config.toml
rope_theta = 10000.0
learning_rate = 0.0105
batch_tokens = [8192, 16384, 24576]
Each number is 50 + 10 x the weight over its row's rms, rounded and kept within 0 to 99. Layers, rows and columns count from 0. The size before them is the row's rms in percent of the matrix's.

# layer 3 MLP down, 64x256, rms 0.0584, rows 0-50, columns 0-63
104:56 50 59 52 83 44 49 63 52 45 61 44 50 70 78 40 59 48 46 51 60 41 54 39 47 51 45 51 55 55 53 37 50 43 51 33 53 44 65 57 33 43 42 23 62 54 59 49 38 57 55 61 53 54 38 36 51 61 47 47 46 44 53 51
094:65 71 52 48 57 41 41 58 63 53 53 43 50 51 62 62 46 60 51 58 60 56 54 66 58 61 51 63 40 29 56 45 46 49 70 39 57 60 67 54 53 46 56 31 44 57 51 39 60 57 44 36 34 52 49 66 58 44 51 49 37 55 59 49
095:46 35 58 53 67 53 40 34 52 57 55 65 49 47 64 36 50 66 39 54 56 69 65 44 64 53 37 69 60 52 49 74 59 57 62 49 62 47 67 32 36 40 65 54 54 27 48 69 42 55 42 45 59 44 61 48 54 55 46 44 60 32 64 50
103:37 41 43 47 71 57 51 37 55 61 50 48 50 37 42 41 56 58 54 48 54 29 45 44 50 55 57 39 50 32 52 31 61 68 40 67 28 50 44 63 65 52 54 61 48 42 59 67 35 63 45 42 54 52 44 67 48 49 47 59 69 43 44 50
097:43 60 48 52 49 55 22 58 55 66 61 57 51 37 56 71 51 62 47 44 48 51 49 51 56 45 46 39 48 36 55 50 47 56 59 47 45 52 53 64 62 48 55 67 43 50 54 59 71 54 52 46 43 52 48 43 67 60 54 43 30 34 59 49
094:50 51 39 50 46 49 51 57 51 44 50 44 49 43 61 45 62 29 59 60 46 44 35 59 58 33 61 56 50 50 49 35 33 34 68 46 54 31 42 52 34 42 35 54 56 35 43 54 39 46 52 62 49 54 43 59 49 39 46 43 53 50 62 50
114:56 55 41 51 41 59 39 36 31 40 46 50 50 23 58 50 44 45 46 46 55 60 52 47 45 41 65 47 36 38 59 43 59 59 57 32 40 58 46 48 54 33 61 50 52 79 53 57 42 42 30 63 61 48 46 51 47 61 43 54 65 49 42 49
102:53 53 35 51 68 51 74 80 47 45 53 53 50 28 43 38 57 43 50 74 19 34 60 34 54 41 48 52 65 39 54 60 49 48 49 67 31 60 56 53 34 46 31 48 61 52 58 66 40 53 47 58 29 52 55 52 57 34 58 46 39 44 43 49
106:56 57 59 42 66 60 57 47 43 37 43 40 49 40 29 55 56 29 64 33 37 36 45 64 52 59 60 53 51 42 36 54 32 54 42 41 37 40 52 46 53 54 48 71 42 40 51 48 41 44 59 46 51 51 56 41 59 43 44 68 63 44 66 51
098:55 37 43 69 40 50 53 43 43 56 39 42 51 58 68 42 41 55 49 38 51 43 67 56 47 69 48 45 63 60 53 46 34 49 53 65 64 38 59 46 56 58 59 46 46 43 51 68 54 43 59 47 59 45 47 81 55 48 41 48 48 59 33 50
104:55 38 57 50 35 39 52 52 66 62 56 61 50 60 53 53 43 71 52 56 39 20 52 49 56 50 64 45 39 37 60 61 49 48 41 48 46 45 46 48 40 60 48 37 58 34 44 54 53 46 50 70 57 72 65 60 58 61 58 57 56 28 66 49
096:59 40 38 64 33 55 36 49 50 48 43 64 51 47 47 56 51 41 50 52 45 67 56 54 51 65 62 59 50 56 49 50 56 45 65 34 57 43 41 56 25 51 52 67 63 60 46 53 41 56 24 28 39 53 36 45 65 56 48 53 62 49 47 51
105:56 52 58 67 53 58 32 43 43 43 55 57 49 40 46 56 59 49 43 63 54 43 53 47 48 51 43 37 54 39 48 46 23 53 61 52 65 56 40 41 35 59 30 74 44 53 63 52 57 46 55 34 27 48 66 63 58 56 38 58 39 51 41 50
102:62 58 67 57 43 54 45 48 45 48 54 38 50 54 32 41 58 45 48 23 46 64 47 84 41 54 43 42 58 52 45 64 40 36 54 41 56 55 41 52 61 37 50 47 59 44 60 41 60 54 57 46 43 50 57 63 52 62 52 48 52 53 34 50
101:37 74 68 56 40 52 58 44 50 55 42 47 50 41 34 69 54 37 43 52 53 55 46 56 37 47 66 51 44 64 54 48 51 47 52 43 40 38 59 53 46 63 36 67 50 54 55 64 50 47 59 22 55 46 39 46 46 43 52 55 63 58 49 50
102:49 53 56 73 32 44 46 60 63 46 41 59 50 65 52 39 48 45 61 42 53 64 48 58 46 49 47 39 56 43 42 44 45 59 71 58 42 54 41 35 41 47 59 50 56 59 43 57 60 57 50 52 61 45 26 43 48 57 41 43 46 58 54 49
095:56 30 52 55 49 49 65 48 44 69 35 63 50 30 48 31 51 58 46 49 23 49 48 48 67 64 49 43 55 55 54 41 55 46 28 55 39 34 51 60 36 51 35 50 38 67 62 51 29 51 42 52 48 43 35 34 51 46 43 53 56 44 50 49
097:66 55 45 45 36 28 34 53 40 52 57 30 52 39 47 15 38 58 67 67 55 56 53 44 52 66 63 46 53 40 47 36 50 65 48 44 38 48 63 53 64 50 62 50 50 61 48 58 43 47 45 47 59 63 54 54 68 48 55 50 36 31 59 50
113:43 34 32 41 47 53 43 42 52 44 42 48 49 67 58 40 62 51 49 47 36 41 39 52 54 48 62 37 47 64 44 46 60 54 58 52 48 51 52 53 30 62 38 49 67 60 53 55 43 49 51 34 48 52 56 53 40 36 58 42 52 57 45 50
100:50 55 52 37 46 41 45 59 47 46 42 48 50 60 51 70 52 75 43 44 27 44 40 34 67 60 70 33 48 56 55 53 65 31 51 45 41 59 41 53 56 63 55 57 48 45 49 22 35 53 32 57 32 52 57 40 45 57 58 51 50 47 39 50
111:50 49 66 59 63 55 50 48 57 58 44 61 51 60 58 61 57 52 26 47 44 58 51 58 39 59 47 49 66 56 45 68 47 43 33 53 55 50 55 60 49 55 37 30 31 36 49 55 37 55 47 65 32 51 34 42 65 46 48 51 40 59 43 51
112:27 45 54 64 52 56 30 65 36 45 59 56 50 42 41 46 48 37 42 47 45 41 62 52 51 29 50 58 46 63 62 59 48 46 59 50 53 56 30 52 49 54 58 40 43 78 57 54 56 48 38 39 45 48 67 48 52 59 56 54 52 60 43 50
108:57 61 50 59 65 53 33 32 53 51 46 55 51 48 45 57 51 38 57 45 59 61 51 45 57 40 61 38 60 29 45 56 42 52 51 48 55 28 44 29 32 65 35 67 38 52 62 69 56 57 54 37 49 61 44 56 49 45 48 45 50 38 42 50
090:44 56 45 60 53 49 50 44 54 51 36 49 50 33 41 50 47 56 57 44 57 53 47 46 58 48 52 24 54 40 49 47 48 47 33 40 30 58 77 44 50 57 45 34 39 49 35 52 14 54 33 51 45 45 32 44 45 57 45 47 47 59 63 50
102:50 47 43 42 48 50 54 50 60 40 57 55 50 55 45 40 50 42 54 62 59 33 52 57 49 57 49 44 32 47 42 41 52 55 55 37 71 41 68 44 50 46 31 44 32 63 50 47 59 50 78 50 67 50 42 32 46 48 71 33 49 46 47 50
103:53 44 26 36 45 56 61 54 59 48 51 24 50 35 47 35 45 49 63 69 48 40 43 31 33 54 46 36 43 45 54 37 55 43 65 46 52 56 41 41 56 50 49 47 62 59 57 66 66 39 54 54 50 54 56 44 50 59 58 51 62 43 62 50
109:44 60 48 54 36 58 46 40 66 42 50 51 50 33 51 47 57 54 38 48 51 60 28 62 61 51 56 50 63 60 44 48 67 66 52 44 31 55 24 45 47 45 39 54 47 47 50 40 51 50 29 59 50 51 57 72 47 56 40 53 62 52 56 50
098:64 65 48 55 54 68 50 55 37 40 58 58 51 50 48 43 59 42 53 43 59 63 58 43 44 45 49 55 51 50 49 48 47 52 33 37 39 44 53 65 64 47 42 52 42 55 75 53 26 49 43 41 42 36 57 58 61 65 43 43 48 45 53 51
094:50 58 53 47 55 42 23 64 40 54 48 47 51 52 44 54 43 74 58 57 51 40 29 39 48 38 61 64 54 49 56 74 51 51 46 35 53 60 58 52 43 59 47 65 46 31 45 58 33 37 37 55 54 45 37 42 45 41 43 41 33 61 28 50
093:58 48 43 45 54 43 45 24 47 49 44 36 50 50 43 48 45 72 50 53 51 61 66 59 57 52 58 41 46 36 32 53 77 54 26 57 42 51 67 60 60 46 57 61 48 59 69 31 44 51 67 49 48 47 48 41 50 60 41 59 50 60 59 50
096:47 56 52 50 52 46 42 67 52 60 60 50 50 76 49 52 51 60 55 60 76 67 51 43 39 40 32 64 47 58 49 55 44 36 60 50 41 37 39 43 59 48 67 45 48 33 43 49 61 34 48 56 60 49 30 48 68 49 63 47 53 56 52 51
095:51 50 59 55 61 55 37 58 46 48 56 52 49 56 51 49 58 51 44 54 62 59 39 76 47 57 56 36 42 67 42 74 32 31 53 59 53 58 40 50 30 51 28 43 54 67 44 81 43 48 63 50 42 53 59 44 39 60 59 47 47 65 42 50
105:49 42 48 53 46 47 49 52 46 58 46 47 51 54 51 41 33 73 48 55 55 69 45 40 50 45 51 41 44 42 53 34 52 44 79 63 54 46 58 60 44 38 68 45 58 59 30 54 57 49 34 49 54 45 48 43 31 34 51 50 52 52 45 50
092:60 55 69 37 35 47 56 61 52 59 61 36 50 52 59 47 44 43 60 52 39 47 34 63 48 61 46 44 67 50 45 60 54 63 45 52 56 43 50 44 53 37 40 40 81 57 72 43 33 56 59 35 44 53 39 42 72 54 52 64 56 65 47 50
099:55 42 68 51 55 45 73 57 47 40 57 63 50 56 45 63 42 39 56 53 69 42 63 56 52 45 49 49 49 42 49 31 43 61 68 56 59 66 67 50 53 51 50 55 66 59 46 51 61 45 57 45 44 46 48 55 39 57 40 57 58 54 42 50
103:56 54 69 49 53 48 50 58 47 57 52 55 50 41 39 73 46 68 44 52 54 72 59 72 50 38 39 52 43 57 38 42 43 49 49 50 59 53 34 44 46 56 41 53 37 39 58 49 55 50 56 37 44 58 43 31 50 51 63 36 38 56 40 50
099:40 51 52 41 56 48 66 49 51 44 41 42 50 52 25 51 45 41 47 59 61 51 53 47 65 43 43 63 64 26 56 33 48 56 53 38 58 55 43 64 49 50 56 54 51 34 38 58 43 43 28 57 48 50 59 28 55 27 48 50 42 40 57 50
101:57 37 54 53 30 70 25 44 40 60 43 53 49 50 35 50 40 39 63 44 48 55 54 59 59 54 61 39 62 58 48 85 41 60 41 35 66 53 45 29 53 45 46 52 46 63 37 46 38 49 39 56 54 54 50 45 66 47 43 39 42 43 46 50
096:63 50 44 62 54 55 52 54 46 54 51 27 50 27 45 49 48 27 57 45 54 57 47 56 50 51 48 58 57 40 43 47 41 56 52 72 35 63 53 45 39 38 49 50 41 58 36 51 45 40 54 59 35 54 52 30 53 40 47 58 41 40 42 50
098:57 51 44 73 65 51 65 46 44 53 45 63 50 49 63 57 53 46 39 30 48 43 37 67 47 35 51 43 49 44 53 62 50 32 48 44 32 60 39 57 40 48 45 41 57 81 53 45 59 48 45 57 41 44 47 50 52 46 58 61 59 57 49 50
103:55 53 48 48 32 52 42 56 53 37 49 36 50 44 43 50 58 53 56 41 68 51 45 41 46 68 29 45 58 38 57 26 51 51 32 58 58 54 24 49 44 46 52 64 34 62 36 37 21 54 57 59 57 60 59 53 56 51 40 36 41 50 48 50
102:60 52 44 49 42 43 61 43 40 55 52 46 49 59 48 48 48 47 39 48 55 47 46 49 39 58 34 45 56 62 57 60 48 45 38 53 73 54 35 54 45 44 37 51 56 48 65 54 39 49 61 58 37 49 29 57 65 41 58 31 39 64 58 50
097:46 52 60 44 42 40 47 64 70 46 37 38 51 36 51 49 50 53 58 48 38 53 48 46 53 56 52 32 40 66 52 54 64 33 34 43 46 58 38 58 13 46 35 44 44 34 39 51 34 53 51 40 56 56 55 49 51 45 41 63 65 43 50 50
105:62 63 55 57 34 52 46 40 48 52 52 44 49 42 40 29 53 49 50 30 57 50 42 42 47 44 47 21 44 66 63 39 73 65 34 46 20 60 66 58 36 37 49 57 47 45 51 62 55 52 49 46 48 47 53 58 56 34 38 60 62 58 49 50
095:39 48 31 37 54 61 40 42 56 50 49 48 50 43 33 37 46 49 72 51 41 57 54 58 56 43 55 43 49 64 50 52 70 57 56 35 35 52 48 61 53 67 56 67 35 48 62 62 46 48 51 50 72 52 50 41 52 59 55 47 58 43 65 50
096:54 56 65 58 39 49 44 32 42 52 52 68 50 55 45 48 46 44 47 40 58 55 43 59 45 25 56 58 46 49 56 36 55 57 45 53 28 62 82 40 41 44 61 52 62 63 44 62 53 58 55 36 48 45 52 46 63 39 48 47 53 54 47 50
097:60 34 42 53 55 47 62 75 53 75 52 63 51 80 82 61 42 52 62 53 57 51 46 56 50 72 42 26 45 31 59 42 30 52 39 55 58 51 55 59 56 48 54 41 43 51 56 63 41 47 50 53 54 47 47 42 53 66 45 45 61 51 38 50
097:60 48 50 54 35 54 55 42 51 46 53 59 49 64 63 29 52 61 62 40 50 34 49 43 52 60 60 72 51 57 37 30 49 43 45 20 44 64 60 59 33 54 38 53 53 37 44 50 45 45 48 39 39 47 62 58 71 46 58 44 49 42 61 51
094:51 46 62 47 43 49 50 43 56 84 57 38 50 57 53 46 53 43 53 61 46 55 39 51 52 58 65 55 49 62 45 48 53 51 61 47 59 56 50 54 51 47 56 51 55 50 52 48 38 52 47 46 50 60 42 55 55 57 47 47 45 57 63 50
095:39 42 44 52 41 52 42 43 50 43 46 51 50 42 45 59 44 39 63 48 40 40 46 51 55 37 43 57 37 62 46 25 59 57 20 56 64 40 60 49 40 57 56 68 50 61 65 44 32 48 46 66 69 57 53 59 50 45 65 45 51 60 43 50
095:45 55 60 54 57 48 67 48 46 46 57 42 49 60 31 52 37 53 58 58 51 35 37 49 47 46 40 59 43 41 48 37 47 60 46 14 64 47 43 53 53 48 65 42 49 38 48 55 49 56 55 52 37 51 49 72 54 50 37 59 53 41 59 50